Part of a small language model's weights.
Size: width 160, vocabulary 8192, 5.78M parameters.
Architecture: LayerNorm before each block, learned positions, no biases in attention or MLP, tied embeddings.
Training: a variant of SOAP for these matrices, 159M tokens.
Each number is 128 + 24 x the weight over its row's rms, rounded and kept within 0 to 255. Layers, rows and columns count from 0. Numbers have three digits each. The size before them is the row's rms in percent of the matrix's.

# layer 3 attention output, 160x160, rms 0.175, rows 41-121, columns 80-159
084:068110120121140122159126140141145124097115156123099108159103106085153142176157068115058101104158149142143154115129165124138156101172091098063101125103111139123139148135105124162142139124155130150159156104116133145167171149111146134128122149
094:137161113115125125108116100132148106115084133122091112110042057196151126131165134177118090122143143142111167170147160097167114147187090125169121125119142134134096113126135127118118151150131142149113139121107126165134122136135144117147140127
069:126106116121151127113088122128128098144103130114028133175064195119081116105134134172093148116090137132188106098097150131068144126142110111118132154110129096111142088144133120127144116124113109119103124137123124126166160128135142122142130144
095:109115117157134110110173174116129122171125129120119098141132084089163127099174192212177119147122157074144156126130142108174113116102129144121136173125132120151164130124119137130138130124138150155167124086105122102137153117147158116100100125
104:158081154166124130117121119112113145160158132125128106107139094075156119131169153187134113181131161136119135154089132166119202068181062100135072113171117140147152111137135157138124111132120151124144141151124131148106111113126100116128143139
076:104071125137137121143095153128119141097102149158126137184074141165132102127153030166105158097183134139119152103165103089110128066177108144080144130127162110148131124141129125125106097157121137106125144139111108138118120098139117131131098134
104:144136121105133151113107153139120141115117111136125124064127085093125055145157094139129148092201124161079121123150155125146172125137103153207129116150098171153110133162129124146119133135157094116162142110138112142118132159159157128121096116
105:093192138141117145103133118136121106089129156074157133168131086165102120145085163074089155147154158134163171165128171104073112080168175078119078151128133124131130132133128128122118124124118135118123142133133116130139169141107124130125131150
098:159157161109136132112114112134148135121125093136179160112072108151164131088154150042115122176150111133142165185145178093114138096102173151099106138126143113117121132145108138090088138108112114149122174135124138124090115089141092115132108097
085:141118168155127125117102095149151161152102145138077149107162139179182120079105092172086169122124118054183143147094141146113188141162059147147140129131101127113162130144132141096144134137127136133134160160113101159102136129109100139137113118
115:143126148130122110125107126146117178170131119143150113098123176197158057140099175123170112119098119039116136165121118140099158106121114129118120135169099126160128131125138132148114118144146134082184108115123136140163161153118128108148099113
129:115098137129128132141134144126137103082123146117153094154098103137108126135162165125141104084079160065169182079113132100072107187183176103161124146125140131109117130108128116103127120129135139154131081134118116099139140128108112139136135122
104:177101128112092093116119145142107095146136119115121073124055169153111078130101154184155167145107152140137133104171132074115096109092120129098106143123100140161159119158116135179145127105115138111116114105122099112112121138130124163119123129
113:147159101136175090139137145134141105146141182139148150137119067066150125110129062127180117190136132121145154104149146142162147092143143195113159140089122112115132118126126116133101129113107118132115138101116118098129142122153153133117101114
099:120124117157124169129122129084101140129153160129127103135147149151110103083101102116098111113146155092077107104133154142111196108125199197101118158151133137132157098109164132134115145123114114105137105172128140106122127102141146091112112119
095:085093097079116133097152159164173157113133130117127142133107158169160176119107084147109110178107133119143162101133170088144082121143136112137127163112124105151137110122135116070108125148131153164116111121138124128156173137060143144142130098
114:105143153101089116102133082149105169137094110133169132191110167117070144156127139093149120128150155105206139197125166071183080132161130075132040120090128137122161118141122139113125136151098126157113132108133128117131133120114149149114112148
099:154118143134146161127128168137140113101155144131191088177115142109162130180101094111157110173168138146181171154127138074131103167148148121093098134137152159098156170128111106132143143088107117166137155109116103112117130128132129124095138113
100:084160117133114148121163144124123133128145129133117125141170082087110089148147050145150105079118068081150146137144130138116112136132135130139067094149145119165119141099135114154097123138127153159164132112110122132168151170141163159114103153
094:106132113149160103123115142126120097147152157102116138103146163083168195100148090138145160104254175115146136141130172123162109118120077142038114156124112115163122127145135148140132137127146152115124168154122139136135148108117128117114126146
106:090075142121100108106103142109109116105112112148161098182144124126084148126116111100110105133135121120152150095161075125132098086176107139147088111148165108106150110122128133063078099128102164152135134137148120131118119131117096129106121120
080:140094148146137122154111115120157069112114109121132135066186103154097166105160135127115159090107106100129154147089128132116141211160189167131159139142115163131092163164124119141132125113154135089130121128105108120126130116109114156128116127
113:124154137112125161119131109151135139122120114135149140146140128150127182097035121055108138119118178130100152053150153136109155129107165071114183129125143107104090115109122117115099122112136154128128134183124140088130148069122109109144146119
102:114112071110134125069125150118109147148121105108167096180148140148129071136110077167170136137171207109192134107124141103146149143189167173178100114139160137168153112115153131141116122146123135149108108125134119117152095095183168125111133126
109:097109131124109124123111138128108109130124079115129148103115201123151119141075167140128186063181129103099151141116157042199114153105081110124138124124109141123128135131084098136135134120116148160158172132114135129157151119113142127115123136
113:091136086097109146140127141137140123126115135135135163142159088067130032146153115074129195096101102140147123137107165161123209157082132124102071122123123099159107125113132139155138110128138147106137148115140121150122163173128131157140144154
083:124156178137151168132101122113116129125135155117143146081146151186114187132119166136178127104170087153081133137116107136114152144061148102086164172151126154138145137132129157105145141113147095105117084115148131076144157147095154129140111141
092:130138113168155146113113155139116129118155107105172076129099130051093102162104114140160121147174128196153074112132118239131148109160155109150147124136148133089122138131117130126116124110150106120107144119153129133131143126134127117130139135
094:135114084107121137133107150138115192150171101145147184118107099156189134137095099099138083124140107153153128151104163119067161174128164122150173128170140132124135152151134103111123116120136104137176127103144140142155156140136115105141113100
116:147123141106110091080114164143141129124135154146148159145112140185177072121109128109147187165121123138123126107078086137104112138129145060148182135072099115106133125109148159171117127138139149132116117126144088113168154124141148148136149154
083:142123094119128134134110147123138117143119161113115115111093101162201082167139179177110158078140150130111087172077117037106073167139147135143198131140125116120141130100163164114146130123133129146133143107117114162134142131127136125131155141
077:110109167150128107136163140148154145129089120119110092159063164153092127153149113106173100113200117112157178114140088114130067096120138139094114128134173164150101114148124116095101121152121099131123145135116138143134121147136099164139113123
104:110129107111136130120159123127087147132143143139144072150087151118110093087119108147116195096194115142115081114114124137130177126148128146202093129108122145119101137129100114134109150105132125144129163107139151146134102110165162087112107128
104:145145084130119128153122125129159155130126141152124122163117183224155086090208183107124141163081159118106049137091069165095114147116187130052120119105139124134122136108125091138117106127130111138138127141139129130132146093112115100122137131
101:132095116102163108110137141123135133133119132124168129138158126155171117133255080158097194119127090140130142157130188119238123153100135123122054105111133149124128152130127111143139137120137105141138151106149136150123117149134139104121091117
113:133133146140123108139125101103137131111142176130140066133172159121109087091201109073057143088131149140120083122126146203133114108109107080053121135122100134082142154142089133146139133112135113121119136149138123117086128090099125107132163134
107:145151118105151143121157141134141129100139157127119109157140171169218142104082124156058139160078114145194123067128140094104128112048079127109052125137124113132140142121128144131130162147128146128146156144100140153131122126161107124144126134
096:090115132148148141126125119144149112134116119107120126111127147081060129108150093131101153165089157129087057114139114150139133097200121109113154132114126130120140108124083108134101122119127114153129152096129117111184141117115141115137140128
096:141114115113118177109112135120148114094151140147160151105154122158236170120118104114123128113150074106118144141087148087047221143100126138100113134120123132147126138126118138102168128115146144141144138131123101129113132136132154135138164128
099:117110115097128120158127137139134081103121130138116162110094145104098067117100152018165081122159184112163148121148112101088127172152135123000114119125133118136116123104149140157105127117097123133130146147141153121122143125155141120121142131
095:111154123108130178088132133133120139118151129125155153158114168186138149041138130002098164130194156141068108159123158184135137139130172111126127153118129143137111134107123095140126155140139142143147162157099125134142141126141160126125097122
105:154140121148142131102104109145149111134133111127162077122202136063106147146080178183201139177122135130129095125075107121125193118128110039172114126123134112133154125118110138077143130132133149146126143130129115126147138123095127121121111137
112:138094159115155103134116139108102167114136089186147175144137122096110145156097031114137129090095118142120088108118148141109133166184175113078150156142098135132115138145127155140129114144161121077121078153143133134146144141113115120168156131
093:168131074130137136123128142121138081130173149133122111133111086120234156135185094169087150126135143160081125110163187098117128119093104113084151154134127105130131140118151132106147118125146133137135117137136142160116144133124117116156160143
102:140116143126116107114116094116113139148122163133158186135147119133150139186118071125190147127125054124147145172128166087102172056101080171171097143134121131129159125143127187124159138139109115118118124116120143118094122109120138146151150130
107:116111132138133105137134113117131139122110104142093110124196140189188174094094088200167114154084102145157108103091135154121191115111120124143055127165123128117117166144114145138165121121154103080148132098105134119158144168136127128158124154
104:141120107133136080145130155144120171147135080148100087097138126149161187056142185160141173130132134133131079100114134145083122143098150134101172132152120142109122151156089131136157152092135103133151131126123149116119118133129122147107090112
105:128159173124184174123153136151150124055128142133149140111112131166143174105083147113082108118086096146062130144166110100138073109137156170179218153139148117120071163133116115126125126112118088125132130131092155127118146122121097151138150094
091:131123140130115147128130149135136107140145124120097123135154098126097104064077114102117171034051143104120119060139136114127104121070143157119190166175128138148098132109112123181139122094150110088144102125129138107117138181145143148139114085
096:126128101143109107137120122103149114086127162074119166133115120124120190144149046116134130153099093149086102143146163123137194158212130144160114091101147104138081104139115111128115117134130164159089138114154102142165147149125125165126116158
094:145141147141147113086113143149133118152123126132177126111038108087186123149125117127124117122193118148128165111178114150056068165139153102172122135100121135141097155167112110119125125121137112123124150115126141149143147138140115131134094104
089:143127166124100090112120116117163142117099138115089135132119189134148177131108163127105070176183162141149095179063148127131086071161135099110147102099122115115150137154133160132126097123103144162128157144142125137122171130085132150135163143
105:164121142135131094123132094111108139142128096115114167131103121092088143200195095120160159118107100109153084201162179172167100135116149112115113131091120135102126128161088133151143089113101111133109122105153112113118125108134142143129139108
098:135127155121115158122153120121129114102128154105139137127150121102126197197122114203079090110079113126113172109177170115144075141157114107174115110118138142060129165148085091130163127110094104131100117077134112126093118131134110135127134118
101:094151135112164175117101113130138180099135152111141149157170135110104061144157159120176081123166070148152105122070126191049141115124129123153176135137124152088163160166127125130167161099127078141126130128122110087096149120131124143134122108
092:180153148137155132144133108134176102105100137140098177107127125200130112181155059114083146090129102133120102154135092096127096119137094114158156095130151134125138159144120109094130084147137102137133131095116096134133160152117120120134143127
097:125134194098135152108137145160153183127119107131143124187081143180149145198138114135146138110149084173162163149078082075150045115090122114134192158117144127143139154129127127130143118133133084116105079085130133094136136140117120136142113119
095:135167130125120168126105101132141128117144111138175166092133155124104189096174243103129131140115059114092071173117077181139145138106106155210100129135140128146108106132141112124110122128117131137137122141157132129158131145119123142133108132
123:140118132116134138145125115128132149139131110124140154147153130155172105114148087057136196090182148072153096196073170123164122122098135112117135152118112134136114109157164155125129164125148099119105122148112147124108117106139140140153119123
122:123093127143136136155123138130147137100108179129166096069173122101106124125198121171147067124107137114113126153103133140100112112143181179073166125121150124157149102122115145106144087141104136136147110120124130152111145161115132158131119121
104:135144102128105149125109140153160114109120132127139049132165131096131074074113132149060186151067160123163135119154106139138098129139111140174058141159116135108142144115110133120143120099145123107130127139123119112102145161122136112128137134
093:124118126118094149124109127132091117103123144096107193142198114163097123102078098143084118087086086103102147120123097095082164085157128118154132162151123118147107120166125119111154141119133115091111101131128121106128146138104131136140128120
124:142137158107123122115126116117133132140103147133143103084135151231131077163155113116140052197182193155115168151133138149182144093119164073120146143106146134114107122142147133118110126127127116115115116130134124108117109117117114131137121121
086:118124118124140098151121105125089133147128125133076178163117103120098122126172156098099105119176071121108097130134130125081177119143061189172112122098120139112114125131096105145088124131094097122128150105129125121108137141133131123119096081
082:091094176099097154115116163131069133119115088145160142137103071136142116173159163117074186091139166150101136173138126094172084124152144113127097142148101153149167145133119141134109122126107150118154131151105109114135128127121110120101127128
114:113105118080123132108145152110107122150119110101079117133129064107125076123101042153156125084136142169190127090120161130133102178143147125132171125113133132156135138103110119140130133142110138147135147125107132133158144144145158145121147132
104:087139179127122151119153126122132131115133137111148117148173163150197132120121090178147112115106111132087181102178151164150137176096156136165107126115132129135120140112114126158142180146125144132131112145108139118155097071159135153140144143
106:138158126153120156147132112120122126134149155110113142217122086108135190146105098157095139141132118198200109106138083092093078091067103145106181117112126119089167122124134130146135115126077135154130142125122092150137134083135127112097139141
091:080103186115105122112136128140129199104102084162055130099112126079112161126170144174082104109125064126132118169140134149163054121151107123198101115139120127137141137158118129132126112106115131132129161109124145130108105116135136131124124132
112:131140152130147184102143087147159149137139123133142113139113163140124092147131182193170073130098171146102160117153136133180176202106131087140153109143154115112099156143124100123127138119108135133097151143143144146125110096151113109145166149
121:175129128097130114116123099150146134154127111124150126153104100134050181156153145135133206154087101100132117141074068058115103097166119091150128139119134140157122100134130121104123110137142112119140098129120135124100094108092130130131129103
108:135108111149101091106102135120084143152116124115127128062143116135083092153150180210163137083104155094071110164075104099122157095164128143139176120143128130163164127129115121123123122137116145153146148118113101140162154109128124118121108135
093:141135125164140135127147128126127075130147134122081095143113121116142062187118104181060145105130179140158067114112119153180075133121148093128125131126125133126135102153152130128144092134109137100132123139133106150122120126136123146127143158
092:121112129107133109144151148177129146119148127144060137093060110078108183132109105129092113119122044124153140155204106127119104095131063164116144144151093130142099155159133156141131165133112107135158165138116154176133115133135119107125103096
118:142125119107136157126109133122120109129124139115121188130119086140102175056152196109073148109109140119135157144136188088108168093152149141076125141129122148146119146162105139145126167115139130119149148139118138140136136123145119122120098114
081:140112155127117112115133187154137129163099117184140080100146156095155141095100199149102142172139172068111121118118137070134120119115146175130085129161115120185131126131145139092098113151141166106165137124120120156145157151108113136115113146
092:170121108140152168131102111118137147126162143091128152180137231182147151098118109119159141094137125053097133131097157120166149165127105161075169124139148117141125134098122130146134113130120142143148120147109123106115143116123151132125133114
118:117105141101128144113125131148125146131108090140071153117056144148170207105102098106075101115158172153093155128185137138156104162162100068125101116141124125148126145108093138128105126138106141140126181126112150148134140099145128155114123120
091:142161134124122113148116121113125121143121140128059155132095090166117153081134106155063113136107051162168081129135110157060061083124157163179119137089134124137113122146135110158118111108134087128115113111128118110114128141147114137135119117
091:109115119132131137156138127123149182124157160187163118106110095138145125114165074125067109090120145086104139099170155139129138097187108125138065148181117131131121154133128134108128160119114105119163122135105137158079110105138120088122117107
077:144160104165187090158143132117123130162165168152124150174126086069137122154112089137067104172119112104149132158129157079133132071127177112071149120085136097148088131188141151124144111125107141110100110070138117140117125121115121154149137163